Part of a small language model's weights.
Size: 11 layers, 2 heads of 128, 38.8M parameters.
Architecture: RMSNorm before each block, rotary positions, biases on query, key and value, normalized queries and keys, some layers without positions, local attention windows, shifted keys, gated attention, value residuals, hashed n-gram embeddings, a smear gate, an embedding shortcut, capped logits.
Training: a variant of Muon for these matrices, 688M tokens.
Each number is 50 + 10 x the weight over its row's rms, rounded and kept within 0 to 99. Layers, rows and columns count from 0. The size before them is the row's rms in percent of the matrix's.

# layer 7 MLP up, 1152x384, rms 0.0595, rows 780-787, columns 192-287
093:61 54 65 64 58 54 51 48 51 54 50 45 64 43 55 52 40 30 53 52 57 20 48 51 69 69 34 29 48 38 43 59 43 40 66 42 46 51 63 40 50 59 66 47 30 55 56 53 25 50 61 69 55 51 33 64 60 75 55 33 45 50 36 57 41 59 35 65 62 69 46 57 55 36 67 36 61 53 40 53 50 56 39 50 47 42 67 41 42 44 61 55 50 47 30 56
110:58 34 49 66 44 44 53 34 47 55 49 61 39 49 49 51 40 60 63 43 40 47 50 59 41 45 39 56 41 51 60 60 56 47 48 50 21 42 36 57 64 55 44 53 66 39 57 39 55 37 58 55 33 39 44 68 36 45 41 59 53 41 40 44 57 51 82 54 47 50 64 48 52 58 47 31 63 48 45 47 48 41 51 59 35 60 53 50 53 54 51 32 48 57 53 60
097:40 76 55 51 41 50 51 57 37 52 47 38 45 52 38 44 54 57 67 47 40 44 54 54 55 27 64 47 74 49 41 46 52 42 46 43 64 46 50 58 65 44 52 45 53 33 47 42 51 73 56 48 66 37 48 58 51 42 63 37 56 47 48 32 54 56 55 42 47 63 66 33 56 39 57 67 50 54 43 47 58 70 58 44 30 41 43 55 39 41 55 54 49 49 33 53
097:52 67 35 49 58 62 60 54 64 45 58 45 50 36 45 49 73 58 47 48 43 42 56 48 48 69 47 78 47 62 50 57 43 46 60 59 52 46 66 45 33 54 45 40 48 44 49 56 35 53 40 49 30 46 45 44 52 37 57 57 66 42 60 36 56 55 47 52 52 37 46 47 59 43 55 61 44 43 45 36 47 85 58 50 47 46 70 56 40 33 52 58 52 44 46 35
101:50 58 44 71 53 36 54 36 58 34 51 61 45 57 52 56 61 47 54 54 57 38 48 46 51 42 41 41 37 54 59 31 46 54 56 47 54 62 50 55 40 49 37 44 57 42 50 62 32 39 56 52 46 38 57 49 48 46 62 49 52 51 34 56 51 57 49 43 64 48 49 55 52 51 57 46 41 46 62 43 43 53 53 42 45 76 63 59 64 62 36 41 42 59 25 43
098:37 58 41 50 53 58 30 70 42 66 59 40 44 63 39 45 38 33 49 68 31 47 58 35 57 66 39 47 62 40 43 54 61 66 33 31 58 42 29 39 58 41 51 48 37 55 63 30 49 50 51 54 37 53 61 43 41 37 49 65 31 55 37 57 49 45 53 62 53 51 48 45 45 66 51 47 29 54 37 57 59 35 49 41 53 52 53 71 48 34 51 48 55 35 71 61
100:48 35 54 62 39 43 58 41 55 44 53 55 55 33 39 30 73 45 63 52 45 34 44 66 57 47 57 58 55 43 33 41 46 52 53 38 66 44 76 42 52 42 58 53 57 52 59 37 55 46 56 67 42 40 38 68 55 54 47 41 54 47 57 69 48 46 53 47 33 50 57 38 39 52 35 55 44 47 65 55 46 53 59 36 49 62 52 51 53 76 48 40 63 53 52 61
097:49 31 38 49 64 52 54 30 60 40 50 55 38 80 45 48 63 45 52 66 67 32 49 35 49 62 59 71 44 46 60 60 45 46 64 45 44 62 41 45 27 40 37 27 33 59 48 57 57 48 52 50 73 42 45 51 50 51 53 70 26 56 50 59 48 47 56 34 51 58 49 73 55 74 73 55 51 52 33 43 61 49 54 53 53 54 56 38 35 45 50 52 62 43 48 72
# layer 7 MLP down (transposed), 1152x384, rms 0.0339, rows 780-786, columns 192-287
092:52 63 55 60 45 54 62 36 35 48 21 68 59 51 44 64 39 65 61 52 48 44 58 54 49 59 42 58 57 46 56 49 62 61 66 23 26 68 61 56 56 34 53 62 46 48 52 65 54 44 49 60 51 50 57 63 49 45 48 38 55 56 43 62 34 45 44 38 49 71 37 48 46 48 45 50 66 54 55 40 42 38 41 26 59 61 50 25 47 37 44 58 64 45 48 39
109:59 46 53 46 45 50 65 33 60 65 79 53 59 41 44 34 47 64 26 46 53 48 50 41 52 59 47 49 51 52 55 56 64 47 64 52 54 42 46 53 60 50 66 54 46 33 44 50 47 52 53 40 50 45 57 54 45 38 60 42 56 37 55 52 67 53 61 40 36 36 63 47 55 61 54 47 59 50 45 51 68 53 45 43 45 55 47 49 63 53 49 24 42 72 43 64
098:47 52 42 48 44 55 48 58 50 42 38 38 43 48 49 37 36 42 53 55 52 51 41 48 54 52 44 49 62 34 49 38 39 61 52 55 61 48 53 59 50 35 46 43 51 55 62 48 54 40 59 55 58 65 64 40 38 56 48 63 62 58 57 60 63 48 38 46 46 50 28 63 52 43 45 54 46 45 41 63 34 53 80 39 24 42 52 54 58 43 50 46 71 73 53 20
102:46 44 60 49 42 57 49 55 36 59 32 62 55 41 44 63 45 50 50 52 56 46 63 40 52 52 44 56 55 54 48 50 54 69 35 45 60 44 68 43 50 39 37 43 58 48 64 45 44 53 53 52 57 54 36 43 41 51 59 68 46 62 45 53 57 46 61 60 63 63 44 60 57 53 69 47 61 48 62 39 47 46 49 60 51 43 55 51 31 50 43 61 62 56 75 60
111:54 46 61 41 65 45 52 44 52 55 57 73 52 60 40 48 42 61 63 48 59 49 46 69 59 63 57 38 53 48 58 53 48 54 58 53 43 47 48 45 40 55 62 47 37 56 33 63 39 69 59 55 28 55 55 59 51 51 64 66 55 50 67 62 62 38 42 39 57 64 44 45 56 53 58 58 45 58 58 41 60 43 45 59 46 54 57 66 61 58 44 52 54 38 44 58
101:68 50 69 43 58 57 46 73 39 56 50 59 35 60 63 41 49 45 55 56 43 46 46 34 50 45 43 51 54 45 45 48 55 52 40 59 43 40 57 47 36 47 69 60 66 59 47 56 66 59 56 42 54 56 44 57 52 30 38 55 42 50 51 51 33 34 76 54 49 47 56 53 56 63 61 46 55 43 57 53 42 46 65 46 59 56 59 40 45 37 42 51 40 30 39 44
106:55 57 49 63 71 56 45 39 45 50 54 43 44 42 43 40 58 63 34 52 55 40 53 44 60 60 52 48 48 50 50 30 34 49 48 55 45 46 47 56 54 60 36 43 50 51 59 47 54 41 62 50 54 43 57 48 53 59 44 53 35 54 41 43 61 52 56 60 44 35 83 42 62 45 48 54 48 49 40 50 45 59 54 50 29 44 49 73 48 45 53 38 34 36 73 43